From a checkpoint of a small transformer trained on Wikipedia: an embedding shortcut.
Each number is 128 + 24 x the weight over its row's rms, rounded and kept within 0 to 255. Layers, rows and columns count from 0. Numbers have three digits each. The size before them is the row's rms in percent of the matrix's.

# down: layer 3 MLP down (transposed), 512x96, rms 0.0979, rows 128-196, columns 0-95
# up: layer 3 MLP up, 512x96, rms 0.249, rows 129-197, columns 0-95
down128 097:121142152122121097132116086126137114105122117171125156095151134163182120158153086161129077085117144157123144128140135151137126111128132130134129171107114111114076142146142120161136132110176144099129128089117121123146109172110122154094125139077120129146124152139085159152126144070142095111
up129 096:157133128133141129099111129099130136160123164125118123184120117139110109143090128150122101087103149135132095096179133140159168095140114133127152144164153158188147126128135157138133158138125111084141103096112175096132115097147150134105180136114115147110095161118098119155105087142142102126
down129 123:143110134134180128168099149104142149150163132129118125167133124128107120119128136152156053104089139129120099114167140150141136137137129079144174115149150151163205121125100137165097151134129083124150141112142107109155112122138111081119118090125120129121089154115118151136125108140134125155
up130 095:104151135175160106093177120103103135137161111132143120139166140085186128121125079131127125098106163101106141110135085153157119107112143138113148134147097107118157100141172130122167131146140083165128110138149101129122063133145145127122152152125101125107102139120136152103087136128125154134
down130 080:146146140147153085127129108119124130114151160110141108088128115118183120116129138099115146082152144157174128104131101159179141144093115143069144099181128100094159129125141127139153116149133134131135121100122146071119139083089130129099109108114162130136112098109125139077150123150123141154
up131 102:113100155133099156127118128098146163114127144143155141118142122101178142152107137165100144139140122128102111139144164165090124123122181168117112180132122109127115108125119115121124122145144142120114096177147137170150111086113139165101103107118103111105173143171162166101161118149104095098
down131 102:130070153149121162143107143120112113145130137101151151135140116103156133104113156144105129110158136137110131105142127190134156092115097125143124076134103145143129109083144137170153055081136127132161115114146095139135141115135117125124125120143122109102144113131173188133146182159130109116
up132 092:126140082116135144120150121134124146127190167126114143108107116149125121127158136139110090152115127149129124096170117132172092096140105093119132100137137072095124116127137117114145143151168119187118131098125115178103103118147082128127131098124155109095131103134101123075165105095093132122
down132 065:177107129145146149141123126141132126110133120142148133104149143134121120112130137095124143113134114138165123145115118117113153156101124141146123123149142145127126103147180161118132155072102109164156111105147153152125129112116081213169134145140103113134168095162121091101084155144089159172
up133 104:138157119119086155149109123133136112122121119104139130105152128143156093130085149163140155122131117125115124121145199115107087164137138171084124143161130132133112164145157116094151119116122146103114139105110164157175144122133151143111122113099158148174123092135138179102167086122157101150
down133 106:130112150115164110172171117102158127140135110105129133135110102130148141120135134119095130093147167104120088157163131160126105118081115152145093151136160141094141128117165123136184150125093111147149098075080121130114117101170128117112107115106143129157126109135156150109139160173144159161
up134 102:095119145124104125096091119126115138111112109142098177118102077100112135121160121107081129133151141172124150140153137147117136124121087108087119079124167136110159175079140111132140099156128140129173138130088123116106109121145108178076088142105146123156104129110091133149139129135132117130
down134 100:095115174151131115102126123139160132088087099111111114135141185131156134096130144128114098188144133099103158153156127106149136134122151137106134124123167118154095118107116182128093109107162153114133178111184126107119092129143156145125104104131145144138118154139143136096135100137147175146
up135 108:153125141150124129131125133127140126129120111127090102152120118143093113114153174098172110123114088147127129101092110103129086131095096097122107090128095159107146108117119154108139121117127109118140144121129172106194135150128111110093136157133053110151181107123140135150125162158175121140
down135 086:095093090135113165126112135089106121129132099138117137137146176173125152124100097117107109132143151067093118127093110113124147143129126127150119109125151123132132114153144177093124167123146131199084117128131111128139093137121114151148111149124142078098144100191124145108122142138109090131
up136 097:166117149152092156129090106137151164105137182121117112120101124119135155163129136115117090168161113093122083144110145092148146143141118149116149151169074142099116141127074102156087147173104174127164130131127097127125124128110100103155107158123144127123101163115143115129115153126130117127
down136 129:133115132096106090148134112129107129139225149114085109106161120134182124146144138137148152121106135131131114126135153126098128093133116108091151156101112108123162112104154106131145120142135081128138103139129142092107142157088146115111114146098134080129124110127167166101137170106131131086
up137 107:104100108138131117099163144117112125151127142167154147114116105150113109124128138187102128116138133098102169135144136131164124088122115126140144133121131138104121160080152119112120115128142089095138117125126150128095113120078169115106127098111114133122115092151161124123179120099150157031
down137 104:143112157142123133170147138116108136120121080125170153076153132131044157117136151114140135138134139089117151119128154145149130138126123119161129127116126097154114155092100090154125078107131170088111147128133126070068152130114123166149154121129121129132104159127144115136144086134118128140
up138 095:131130105124112091085126115153153163131108081102127103106132094113111113134137115117134161098110123153130132119108111117155095116120133170119112124147111150099111142080168164109119098158136121158171192173159141161121069104160168123137116130160164160140109124141109134133103133108127118141
down138 162:153139127097136053147145098166133173116132115118093127147138062123148111154140088101196140140104146127171131118120138123134092122159102159091129119117105134072128149086163134104152094160103117138128142118119110125128134112123132099130122145135147135124102121120129097128096087120106132128
up139 089:129135103137109116141134086113132122135160145132105119138109104140162121158110085137129151125143126103076126151110136098138109155126106151133076112140112120139122161149093156117125127113157163076135104136115090130136119060146086165094139131132140103096095097148097098097115096121105173162
down139 145:154136110125136085129181138112108114137194121131085113124090132145124098154106102112186162131121168165123124118092143113126131158121092116156122103143161104119132103108142143125147116097148133111146088107134109124118124109103094118105130096146178110102103126148180142112107122127110085161
up140 094:135130115139138154142161125112147070163129105162121117135129135067161130152128114100171140161123142153117168108113174122123138143129188099145123091118134134119179155106121137153141107113148116119182120132124120128112121143160087084141124140120122170136080108127136117187146140125149116129
down140 099:093151115139144089146134146131167133152121092148144098124123113103136165145107124124110110153145105147129144092158119105105169132111143113071133104157108152154152108121107141104111134132100096124143159080147132150127136139109139102146116129165114118132042154176165120130107074123130113120
up141 108:143088120114135091122167085115110127091133147117122130090095102110100139132102149128172128155088103109097167186096142110144134146143121105099118185140128139143157133153140105109131141144123100143111108152122118126127130097120116096158152173085110123172126141163163116111135102095105122098
down141 085:109139105119147135126109131162111124107195112125167142161145142108135114128172100134116098158132100127174137093127120131155178142085123082112126136086112125091170143157120133136145130103111155108116167114127090128121089134103128165078152141172115136143120131137122127095102086105113115127
up142 109:089123130113102116067120107146127149111144171159139109105080149132152132076140086150061108112162187126136152130135116133141138148186148128147114093140129136131176163137107098146140126138164134134130130121129135126108119144114147131141156134105170154100178118111153123113126117125108137146
down142 143:126096155102128168124141072146122122138099119112150134106109152123093105157132116139150106107134124150160111159143143117130120097147077153147121155105136124142137153147139095145153158120151118139142147146132141154154137113054126122148152132118116092129126148077097139176139124105180064101
up143 087:163095150153128138145136126130119147154152109125134133196111114135117124131136140137100095140129119139120088130092156100130173148124122173100160090114153173139149149107102160143145072099105108189080115136089142114148158115140115113149131138138108172105123158116153122159115148151117111124
down143 093:118072107111163159121158106111114113138140158180131142124140105141144119146126172111107098141122112133126081111142099131103153087127079189123104138108148103087114133113145131136172081136144136169096131121098144131161129129125106113132129113130142129100131169125144156149163145186141120143
up144 086:156081147167114175105149115148144131140130173145115172081088120131127149137130169152142112138128103123153144120119134094085124088111112111106118123140134140163110190135127113128070152119107159096118128156114141145159127119132159119137107140153159149166161151106099147097121138137166148128
down144 133:125147144116143149146138096167106140131134116139125114149117099113139167124160137138168120113141163054126177118101111085107101154138110104057128080116150125157090135147125155098119134160117082118152115142098116118152119142164134126130127119146116100123115140118137121120124171106102107078
up145 119:117114164127156162162141144109138159126172133164122148070135112145115154172163094142100149127133094122141113069084112132121170156159121162121132117141113138103085118132142126078124115122110133129113155098152104144136156111120119135140105141122134108118124110145184141138122159134191111151
down145 108:138149146087128114116122137138160142129157154167131123096122157121102157153125084134154075135153149147132108091088141107132113117158130129094131189123120102147125121141135149120085163138145095119099105143131107171181165159103147107106157116124141153151153111161142134137141159084171130131
up146 081:093135124081181146147152120109146144106120117127093125098144121080128124149104070158131132125132119153155138118123155138157088158067127166141077137125119135140100132163116135147184103149146099126167148119139110128133139164141137101131124093139136125087132138119115120105086149128104104169
down146 121:120110123171102115113151128107122120142163135159128117119157119126126123138146102094081148111118113135108083109133102103156131147114147106103129132148149115124112115088125145132131112108112158090111141089087120094133185140165136101081134105148081133122114126171170090111147086168144166165
up147 109:153094096168087143153097136115100144109164106145138115118181147125125121133109116133145154119166118168152084164172162115178138124149099092135148132132145131142136145147150137125125159136146123165134106098149154140081133138117124098144153130128132152090124110181163166155138136081137122120
down147 085:127110134150163165137102133153090140118109128102151138161111130118090124095104099126127166135121137141134111108193136131138149129117123121142146120168133120121138119150200133152104153191116090136159120140119137137078127111122134144108167118116145094132131107174095154149062126142108104128
up148 106:106114125109139158099139100119106123121154107101123127143127131052096151120135127112143121141113159159109117155110132137158071112108126179117161151115150153178141113163116176127137121115131135151152075163123107131149111120160139108108129192144112123119145140169126099117141140087151109111
down148 116:147129120094113141132101066125112111125141122072097108095105130136111105124094108103121119174110108080157139144133124094164148094113125119140092158174137142135134114148116161104123117135133144106093084127120100133165139140102117122100137164171149140163105148179101109158125117095138123154
up149 088:143107117114129120127126107129179102165125102105123042156119122107177085155160137153132128096138144131138140126171104120143127134114113148101096146123130102086154098099158153142124153142146108093093153118102094111099152117132150159102126119094115150114108138159136124110130113134152178103
down149 113:124123127169129151112143135103113137141153124101111162129104144122165136120177158128096131094122124122063115143133137139169138174117115134108122134104123079093132123141106153140111123157132191133071151138078095100100125117113115113110123107105138159107122118154164159087078133122111114127
up150 098:109157109104140164137158107184160139114118166169109146185127102111087122137103115115094096088115115116101109138150124094166164095127123124145110137154160124121118146102115143094117151125113129143132135160069154161131151092129137087133146117133128139117118097123169113166167124141121099117
down150 112:094147125093155088089117156122146100145146116163143120090146127147115156142132129137112121131131105122131139175130105141143161114128107097097141100112115121145120133153062085126148161141089142124144126147124145093149094123112110157126078097144146136101108077097162148110102138118101088086
up151 098:140110107112142163157110103140152114132136119144104129134113126122138130167120118098111104123179135161160096169147181084123155148087165147118089098086120130132117109090100092122118167165114122123144145149147134124115155131115082113098125140126107149093121094168117085146120145179149140141
down151 108:104140148116134133120127138143096114197132119160134130125148118147133129160121147071127115092184120120152086149098127116141158135088148165121103101106111144157153091141099123142081131145103123083191135146151142144150139118137107127128085138116143189154111112120127091121112136145137137137
up152 108:108119157141120128117136090079131118146135144137136125108181134110106108175107157152104164121080146194115123153109175089178159101118127110140099124105139139132162137123145148095135136155153131093137077106165120085137103121109139089125127132142147144147131112124120140136108161135165147125
down152 086:145132156171152122112121131095085135107131110133104135166143115180122142112077137118065138102130140161110098117131117124112101145149117114147122163155165099140093148117106136129152124168130149123148104128160143097127166164143131091151125115167110163144153122105107146084124143177161153143
up153 092:121119143127095125112144136137156121123130137121158142143136112138109146125122102141155097096141117091133125157143132125093144138132108162145109156134138070134135098118156171114125151173127066108122158132145112156123080133148127160171155148159178103132116110129148199167162152100155152131
down153 080:124130118093134133153127157106130156158120127163145161163121077167138143165139155076123118152108121163133118098122127112148144125114177128107112132122095102122126153150136140120165112128079109175114119110170103123086113101107126124162147117116080138180094122146117145098122141147117079136
up154 108:155133120125110143122109150153110132138116137093129084127122128159143123120140096122144098126183143112138118166156130066120182155136107136121115140129145091101150122109163188110092130145109111138091134106130101138147146100135133140133161133169130139066144121157107164138140081127138091168
down154 119:153090100070112162112110175077059086113122120072109163115145102160148143124112127074118097114159154148121097137130119126116156130142103108126102151118121131119140111109131163111124133109174161162146132154123141124126143145139089119125086123136097127113132130160123162136152131140121112119
up155 094:146115127103136119152131145144127124120134149151070136132089108122128153152092162137136173158144106139102131115147139119187084114087140145118171153167134139110149137100130164151119143166102127168128135092112072165133111109142138145158109189111101126117089154136119136143119138145113142094
down155 093:125072123106122130157126121142128137139105115126116115127112101150170152135129103127131175126158118155125153089120157110120080127107135151112166159080150111082099138147143142160144128101130078183100088130158108103134081138070118143117129111116147151154147148139143099163116104105132132123
up156 083:069105135145139118139100099169160115125115148112119111100095122131119156083159153097072122130156125122122117138138147140150126142129119137101146139166130156137104129119078133174133144143152126172114131100130121138146109130070125141091105095082136134122143178119144127132146150146075148171
down156 126:132137174135090162122129128103126153137129141121133111086143142130160156129088119097114156122155103149107091132140114129136093135072132122146127164090111129092167142130139133139109071107156151142139161112138094109151165149138121131083132103089096130089182113137163130140115113115107169149
up157 118:131120129125188170096106139122128117142125115105171086122120145137141140135096116162094163143097109139132098126128158172102151149170137118142102090147099143117135183129117100166111133126130125159149109157154136139149105136094118121115158126096109138126122069142083119101139097100150162102
down157 072:125110164184146140103089111115116131075096118092127149149164151150109168095112112122131121150137140157105127112122121149104066134127095106134117086145099109101125136106133144124151120168092128188115108125152146151125115119151153138176126086168103119124107115131132146109120147158139104158
up158 098:141153147116123143140098100089143155115091140125128125140129155144116108110047120165108116196132158116125106104117118104116116111104118095134123141159121142159152123150122103086147113078116127157105113126145138146129128171156161139137117141128127099094170161114156162137145184140110138151
down158 073:151141142117154113129146115100110126104085127121158159119118147139174099128152099148108155156168122162143116135109104121151171091159134126183154085108115124176120125145123106134132180133133176143171165139144140140120126122139153132183111095100144133121136140115144178151131133145157167130
up159 100:162155142130087139151153132139136133146124116126142073146155135123100120137126118122132148127183141096129176165160131096175123127124132176119091111131122112139113117134097122123153115106129152131133107119126122112135123110100161146117134152161123127118129123059093170122066166141184152094
down159 099:165136104112090104179163112131129087157131080157154154119097139100118117101131096120122159092178148155114111146126145113159122151150117130163118139109128096125098114106172174162138122107096162128136120115126110133089152125082085157130135142084126115108112118115161131093120124108116120117
up160 089:119142161121142155136101113104096142094175129146145070157117161079105138151144131103086121105133128089154136118137164187133146165143117135071127110090126119157091113142131115119127170143131111137118152115128102167111179125111097120172166133125115131138137126111133132127142109115155154154
down160 118:126143148096107091176152130153111165142137116124105163103150123127141114151105122166082096133083158120142142104142187108151129120081107137148142129135152128135137144152156095137117106130107129130156144121118106107143143119130176106131157120069185129112092142126123096142124167128178132106
up161 102:134128140120131120134119139095127086134132106166116090124150144086155131144104124162135153144126057132096083109158128121128103167141110123102132138129104164163143101146080148143129124130157080189109138145117107093115116135159114112134164112153105105133155133146088131158109160155095136154
down161 094:112166117108117094128124167145164164120142130094155183111177132114109098135118158141103135181124105112124178135150130184117144114141151119171112136113118123118153088127105099131090147147115116117158097103135077105106119114141134133135112128131140125104159082134081115113132100116119143090
up162 100:098110169157120170138144160090099135100138093179119116115107148117159156163118129106109140090113140105154123139099158108106134146136150096162127106142102147122128092111115111123134121123152102101114141099135112130160140131159060123145116148094123140084164137124121180070110124128157132129
down162 113:140124127143119146171119105133088117135132152143112108166112126149164171134164124111123151115106129089139106159092131099131138105145108140124113119123093138103137160108109078163168118117147143097124151140197141067123102148130127087102119130161106140123165150147140139081172153146143116128
up163 102:143120162175090127125119116129152134126151081169130154151126161138159125123139114111097095144140123087156157147123122133141160123148149062152080100115181103112113133112097132093179114150145125096142142153130161120134115161137094121105141149141121119099151114119137128133119116136198150127
down163 119:124104187155159089109085125133138115134142107158102157166055107095147151155099100093138110167111114141132126128108074093146131138149134099107127110148130116127152138111124164137170110127104145108129128117139121114125153105141112152157098136164107132105088128120126126108100085100115093122
up164 097:102148096149117159116122121156128105164065173144096134139154156169127147095086160168100106117160150135108158100135111163102168131146121124167123138148087123158135134122151094134147099132115135123120091109141169102162165107126132141105149097110094142138150127167107122123135140156126130107
down164 088:119116102158127140152114121132130143146113076081085113126148171146144157153102164166107101092130143103114113141087117113123146111100131136111129104125114162133138119118152129049121135138096106144111090101108095131101171151135127163176117129139106104096158139166099126134126115149151149143
up165 085:105134133132158182146136130152096140132108125142093124126111138130081115119155136162138107149175126169122136099133158125130127137086107174110138097129141121156144127103104123108154165128055092153136130127113155135152103111108079110126122090124148103149151061125093120117123109147154106108
down165 098:141141152139088138121155107124150125147154108117120129143070113147065127139116096081160134136136163124139138129128136123090167137127144118134096175121139108121142109147188163114139101117117163108131126097117093150112087133146066108100116121163162133133126103115140111146105079094122116108
up166 109:119110152094126155121141090078158131097141110100123122142162124134112112165107124154168161129133119144146115154121148084133156153101160139117085142124112099120134143095118125134111160138116128103136098124080147097128170122146140119134138168080100181133104093170143161130136141184147148126
down166 087:125146152110141120106182097105170171115118113119130129096118114120117164137077129153062140115126141140127095186114143114102144150116138143118136132122135100170087120133109088130150106151107111125099104150105120090138170096140127119164110080134122164134120113139115130102186114112137122142
up167 089:135128129160105089108147155094123186125135108101134088151120185107085137171183100117132147126169115116111175120133127120115142093170128123172111092121120117157146118146117166135115131108143081138125135103082109101095125137103144109098130143159108153138116122129122141141107132109120083141
down167 092:119101103132139115162144120145114127086061139164108086081093178104123145140110138152131140067130126156096170122133123140138111142104140100144154137124110107135131113098169130127122107115129130123123102144128103138151114167084102146097126106079122141123133140197127148148095125106130109122
up168 096:097075151121126133136156131099148151139120127131131134114136100106124133148136173145181158128199113120114177110135133069130119142153129106106129152146100108150110092118104086106096107137096142133164127111126114127153156123180102102130132133087126146125095138077128146131113144128149093153
down168 112:075161105148138076160141149122128120150126152118106113115125148101109110088163107093109125156161119112113125149138115133139117113131152097126126143105102110141139052137122077103133122147161183154159118153169156114154149144077121115135158150151125146111132113136130129153143116126144162170
up169 109:126074128128108125172133143140156139082131144137104137133142136127142093144086131143126166096154146124123111139109160103149122119101126145159149083113148126092161098111124122173131141176121137150136150120155109117109160152116111107145128132158151145114133151102172120129166055150082119167
down169 109:093100081180106149145126119105160115114139117137109111173092128112102137107181156159141158093110123116101107153129145091106110074107079083095141128115172094156156132127119106130117133121142133124103137111104125117102104140140147116168133107151131099099124110108114125170164117138111110119
up170 118:125168160152130151110113141105113180133131132148148152083162123113148132123126127130133149124126125155126122138137127166105157142134123158180123140117111153165088154138106145108130101164118141153138152114170151128156112127171092152114106097110133125098150171122129147139158177175136144202
down170 081:137133149147093160124149140134152131071143140148176116134157137162176130122080129094126132170150114145093153127125105067116145131153139121140140164132143083125107136096139142084112154107109147127114124185162127140142129123137150114068131124144105122124142122133151159080123141123109169123
up171 096:125121098141127109141106106117136181172094093175128135136117100123155141153151105124138138079100139113118104159103129120144133109150159103121128106124161106153155127153124131132172056158134160132117157124104113146107161115127157149106108089106155111132143094145146094120141156075131132090
down171 112:160121140118136107156118169099139120104134106142125110130086109129093186127185145101120137141158079153105128126158120120159135102110128127155124104113128102145141148142125097134147099141116122123130158124126157146085183187139121151078139140100114168079099124106115144149131092145134152115
up172 104:139132116104108153117134116175121117156125097087107141158165150135103074125144112114147116122112118085138133146112131122159107171158146123113151101149144149177149129130146129145119095122095121088096180170145178134124076156119166137114141114127108165143095156104138111135121082114112142131
down172 101:104115091133153142139131163153192126153126159125145134170145112112112113119101131137122094132084100077120089116135150156131122125144173108142204123130127106145141152110112123151124128130087133122083133071137141158107150091155145127111112084138109120084128143129146136092137127137151115111
up173 093:132146102153120135132088121107114106129134137158056119138128130162160132092111146110112108149142160114103133121174148118135126139120105096124137096160118173103117106161094132120100135135161104128152081109128105122124135111115100119156165168128108130106153099075124187104145148163105161146
down173 097:115128120124137138140138110128121134128165177097138117131170146146138140121126134139178104120105127111113098127184140094112123114124119113129095136157133089059103108151164118161126155101158147151124111123113116127106124128120127108168164128161157127102116047091147153136130126108097162091
up174 101:134156106136161121138135103106140126089125102110116111086137159102128112116138101130087145175110157138136090085130117104105133131133178114132130159112134083144137152097155146125128108148140129086170100104165118138146119140146131119080174131136123106110127143074114138105159156123198109121
down174 091:104138147178120167113170127115101115117104133183153107138106140124167108104111120097105141147104133132078089163119117113160161123130135124119158140163123114126130173096144155091186086122087121106141159148131134145132130107102138139109153093107115120119148119088126166150169122139139153119
up175 110:138141145135128137145075141109140132138118147150163097114101100099148139171114056167100161082111139106112127118119157084129123116155136111078151165147104120136122109117120147131098147136111127126107108121128149182106132099118084116114150109165172154150136140134121147153138099092162146142
down175 101:120177144162126143057134145129145137135136127113113142151150137157111118112118086123155097184137134150121141133123135110107118156109134110118117160183136122115159100137131143116147170129142143134111144162162137135100141127108099116103085165099145074130114071147110089130085136096143102122
up176 104:127149165122121145094155136110153109119129129117130148131090089163095078134115147146149180125116106152155115138137055137113097070150126089117178090123112139140085130140108093108148132144134113163129086147116125138100140133141134113111152141175127094118149124120108164095136130114131150144
down176 083:126112105139103130155139126127172167167145098135112156117104142093124103112141107117114160153128163102120065157130095144140117080135104136129117106126141080144094097113121105120149096075112145135076150122124101149169117174140163143112162163151130106118132131150114157122113126105109120091
up177 097:135140121104144109111086120139121097141100147127130117134092128118080114129104157115153134096131166118203128104104121128129125181119144140116093137128151126148130152147082118126133089109150118147083143076152129112131137114156131133125135103172113160086155139124064118104173121143157124107
down177 090:119142092160138120074175155127100121114125094100081121135111125137171086125160154098113105105098161126098124105097121198134130137118120144119122154125109087176126121143139091081145122114138151125104089122097139151142106126121107102140134097103115119148118155104101153108094137121129147106
up178 097:107127132119082135134098095119112161121131105172129102081124166138139106119119115120146127090133136139137157089085101132095148124169120111130140150140117138180106153132142133127100138147109139105091136088158085119146152107119160120135114123139100110161161202092114128093110107121100098157
down178 088:127095099166148135149177131143140160119116097146159151160120163089151147120102116165134127109135160097087142130154137124122153144129129127119114139128147133188099153168139120135147133103134144098186129168095137155139118131154130178128120068117134135114151117137103132132125158155146137067
up179 097:117118095104145191116118165090154131151131146173116119163117114121121158164131104075119083150158126145152134155150130153137145130131132109169132166134107148104130133108107161107131109143122134130138159146169091162139139109179122138102144108134176163137104096122140113136143158101135171154
down179 090:114118125153109108154139126117137182117119143146109145123148124149106144128120154115105137138138050119126120126170124188127138078169122136156133190129121125146110122162126178154139120151124105152136112124114136103092116083131120145118126123145153185098137144146140129167102162091123092149
up180 108:149140136091126161139089110153139105125111095173139093111117116149120083158056103175115132122115122121097142097139144095153131121154108168169124130137118141093141166126120139141123125165145170153144114128138110135134152160122125154141123093140137143136171115087082130098140122116156117081
down180 086:101168132126192111098099155135134158081132147181154114097153142157140098125147121138120119096121079142099148110133112133070127105119142125126137110130148102104105110094111143134147117142096139115098113146106119113130150117192140165109093150130163128154101107141132141085150125104152144153
up181 100:148084168165064162117127087154149140165095126121149138150095100129157153178151115130114101122129114114150122145150100106128144112150126109097095136135141130142150109083118149122110125133083168170115169129105137107123135124126123136169082100152117136162139119141138185125138144106139111126
down181 100:093100143146127135097157072140125106149159135100156141172076125103116117151125148108144157146087125123111139146147112140128093120109101140073117095137139138154147130111154189134112103143131086141089142127112113125151117113135115123125064132111090088124104151122163120118119105142112134083
up182 114:151130099133112091171095140124128102160074140096113134134137104138141142186144123122116151128125108107106125121160148141100148158170131114145090153131132140161111099161135110108152103126098147144115161106119135105116090119124092143122129136132124152117054086157180148091161119113109147114
down182 085:099104158143097127103171087144139128128118134119145154168049103114118129139121108150141146149113111152101144139150106096141122134158108110076110136142137105127107175131109145132132141137161128074100152151102128114124150126135139111107124146093115096135110139069130096134116115062146099133
up183 120:156121163115126148100092104116152130103113156155157115098129134096125138157114077164124152132161133130114136114125111137183149103114135135165132119122119126115111149141060112069107145081151154131103132154137168122134116141122156133098106155124120131135089153122126156109093138164190111145
down183 071:108106091108121104073138134142128099113082139142110170119107137107140122165127131129140110112121133153111155111120174150122141144138100109138082120080160094162112102131118117095080129174095113135141088120106113121134138127131140136112167138127175070152129152150126122096109127114158171098
up184 086:061150156068129132149153116120101132147130104147146129102148115096125077103145125125170127138147121130101135106158145143134147106160128102150104130152131067114167112135121110103139163138140129113117140152128160137090123149140087090096094167103136142134113158108129130107123155130180144166
down184 100:155130124145109172102128119103134101096073143145136142124095114148133095169090194117140152137114161147114124105117131114116118127145087165120130145150152175165109177120114139130137110172115119129116137142143129158133115114122172140163129132151103127130100089124158098164132175162123135089
up185 093:137114136148111161147124081151135161130146137123101131149078160135100130130146110162103091151127104148124135148118053107167145090140141125160091151084144151158116095132153141134141141124158144159169120100149127107127121139124162121110084138104158155158105147122165099106124127109165143154
down185 103:102126132123123178143150114156138099122128108142109175129137138136120117169139110124152149130096090107119134108176144155103101104118127133092151137096172097079116168111126118121131142139118094140113101140109139134124118147129096115125120117156174124200090120177116118174087133104122086132
up186 098:104114122127121146142125123134177156142130142144147116182141130125099140113160113120139129110132105145145160157155110145094127146150164114175111171169118133153078160132104145118139098107139111163124156099146139195143123100098100106133103122162104124087148075121096146159126104126106127150
down186 110:124162124090142100166106141124122142119111106116170162145114145078110095113139147079119144137152113136123149140091149097126154087124080084115121136083181106069159125148119137116115150112101139178122126131133124138135110129118120156145114131154090152161144093104112136120106144099099145111
up187 093:112098160138145161115086096137136104104140089138076130101111118075116123122131126111174121119106145176139127123103141156107099131113116148129132117127181144125140124143125086120133139113068137159080166151142168103112097149140137146108100103135116083134161114148137093160139165111136128116
down187 100:109166159130079077136148154107123103139095143113099124173115133162109132114124145132152102160133125104115159122101131115110163110117104081110064086123154131138123117130125142114148133126108143138137142116132134074135144116136136106167076132129167079130124090122073096142134121114150142104
up188 111:154117120139148158108090120125143085123124164104100142144134118146097128109143131144092089145174161160117103145164087135122121080120112155108146128148094133125130136151147143081137138053144141124117104139151137094100104131123169142106185139102130162102105117142131133104093118096149144119
down188 080:116130117147114101136133115161099153102138123132108112120111150111106175124103124142098127139125116136141120156123158127123092110161086117158155134143132094126155138108112131093095062082135139103126094133146113116087163139124132129154152098147073153117120195178098131090124116111130140169
up189 104:104160098126094132115100105087119155120150109170084132082165121108147162120145121129124155095127101126131092113151128131103127119124117144127125178169160094175141125113159113148113166107133122127061083122126134159117141160138175152132147115122123128127158129163130160127169130135116167132
down189 120:101083109124109149165137135163167127131160128101139109118141162157139158133127162115122111152116133126115085109138165149132145152085146141140133112093118089131151145132161133128112119088125110146134108099121076134098150169112137145154193111103103118110138135139091112143184099173096128116
up190 097:189136116109131106113153106145155116204088145124128087176135132137144144177109089139150151147125113138145188126137119109101149142163111135146137146120127130126126148101125151153161142115102134124140124102098125152129158130136136152179136093139078120126067150111135128105126160122126114144
down190 085:099108103144110115077146155122091122124144141109121148098126130133126129101145123110126116150118141152116176111179113161141125159137068131100157126161141173214110103093142140167093141129155159152118176127128127144141126098113156141103166130126113126130138138124109105130137104166127104136
up191 111:122163130146108120107128155177134114112122131154105130126126112148147094165106129114168149086139132114130154145169131101176101096110129133117160110172180136159106117117117145113118144145122095095103176130159097148132119143103143157115186123150149075148092126094139136130133117168121103150
down191 099:140073120124122147165149101089156074175121130120120136117123096101113173135140105113121144122112158140136150151099081146155079122155133140133140140097106109172125154152083146125138124132093094103144112140155110108146133153110136173126158126163127101135090134137145137156183102122123139113
up192 103:120097152114122092182126127117120126123141138123140119141068136131131082095118109157135149141154128130102140091101103127122110087145120121147141120111117096110167125110113109179152140149121149175108158115163139126118142135094124118178133146162102154120153123130121136111083151196102117179
down192 088:138118103084168131162137127110096127110127091137084146124122111176109143152144154162156123092123137086104113139083116102166168094060127128161129124097169122140153087102104141118147135132132150134141152134109148150153126146150132098150096099142117124142107112135133095124148140158140080134
up193 117:138132129145151157124090120123120074155113126154120153133139136116123118107129095150142123160139113100108124095100110117166126084146078180145166167146172124131093174145130105131125064130109179129133140141111176085117144133145156136152112098114119111114108143100115138119102143126158158113
down193 102:119100104157133139130102135149126107165144149135125152095127104146139087118118153137115099145121095146162169091112129144162142117103126145144136123141132159205160134091126084128145108124095132111147155157134124104066115121114089120082143133116145144088127192129097124128114111130157129115
up194 093:073137161153088141117123103128102164130111111121077079134140107157118101096110166146117121133142125123158133153098124096144149146166120098090147101160111109101124162149168114135112113125173105082124138135135131182139117135132117124129105124080160135064097134141109124125126118155126130126
down194 100:070143165118153107116097145147114119148113172135108118132083164128085133142124081117104108165156098175160118126150150116119141088141149109173115117111119147090127097167147122135110155099139108170156124126112113143151154136103089148102151126098116108115114144163106110115123094136131106157
up195 098:110105114185111159114138127113165094139154161175168106140105128074111076119116108155113077136112122124099069153168134103143109102146131132151150127119139157132113124116156085133123155172115122103131131144142170115121160111150160155118147121113142112117139111114139101119136134134104173110
down195 098:098070105122093108127088124133183108135131110167154101130186203120118108142127149121110151128109115131148090104163156123130099113133144095133143118104128115157090090118113128086132124133133137126092128108135169142123163131122124149120156152142122180155135129129177095126142117116128128107
up196 094:089119149092131138141160111146139153132179132131160122143132132094112105131154114140113102108148154118187131072116100084150112143097112132110111118138138116139145124126114161138165137112162185133133157147114142131138111165134093101143137103089156108085135115122079145104161178109149116113
down196 095:095147152127066128123150151127089109098134147141131151140109092120094121157093128104113128141132116119098132137122120133137125158134170134098156154130133130140087153136138180128136120127100160129154173101182099157169145169112112120099135155101140140153105132115114079136134114167150099077
up197 103:144104136130085123137137150112117112155151116141157115141098121121112126116161115148147090095108090085150075134091107113125126117162129128104131093130130141122090146106109141121194073151125128131126129110098174139139107163157104159155126104137102150103135153185097128126148140133096137176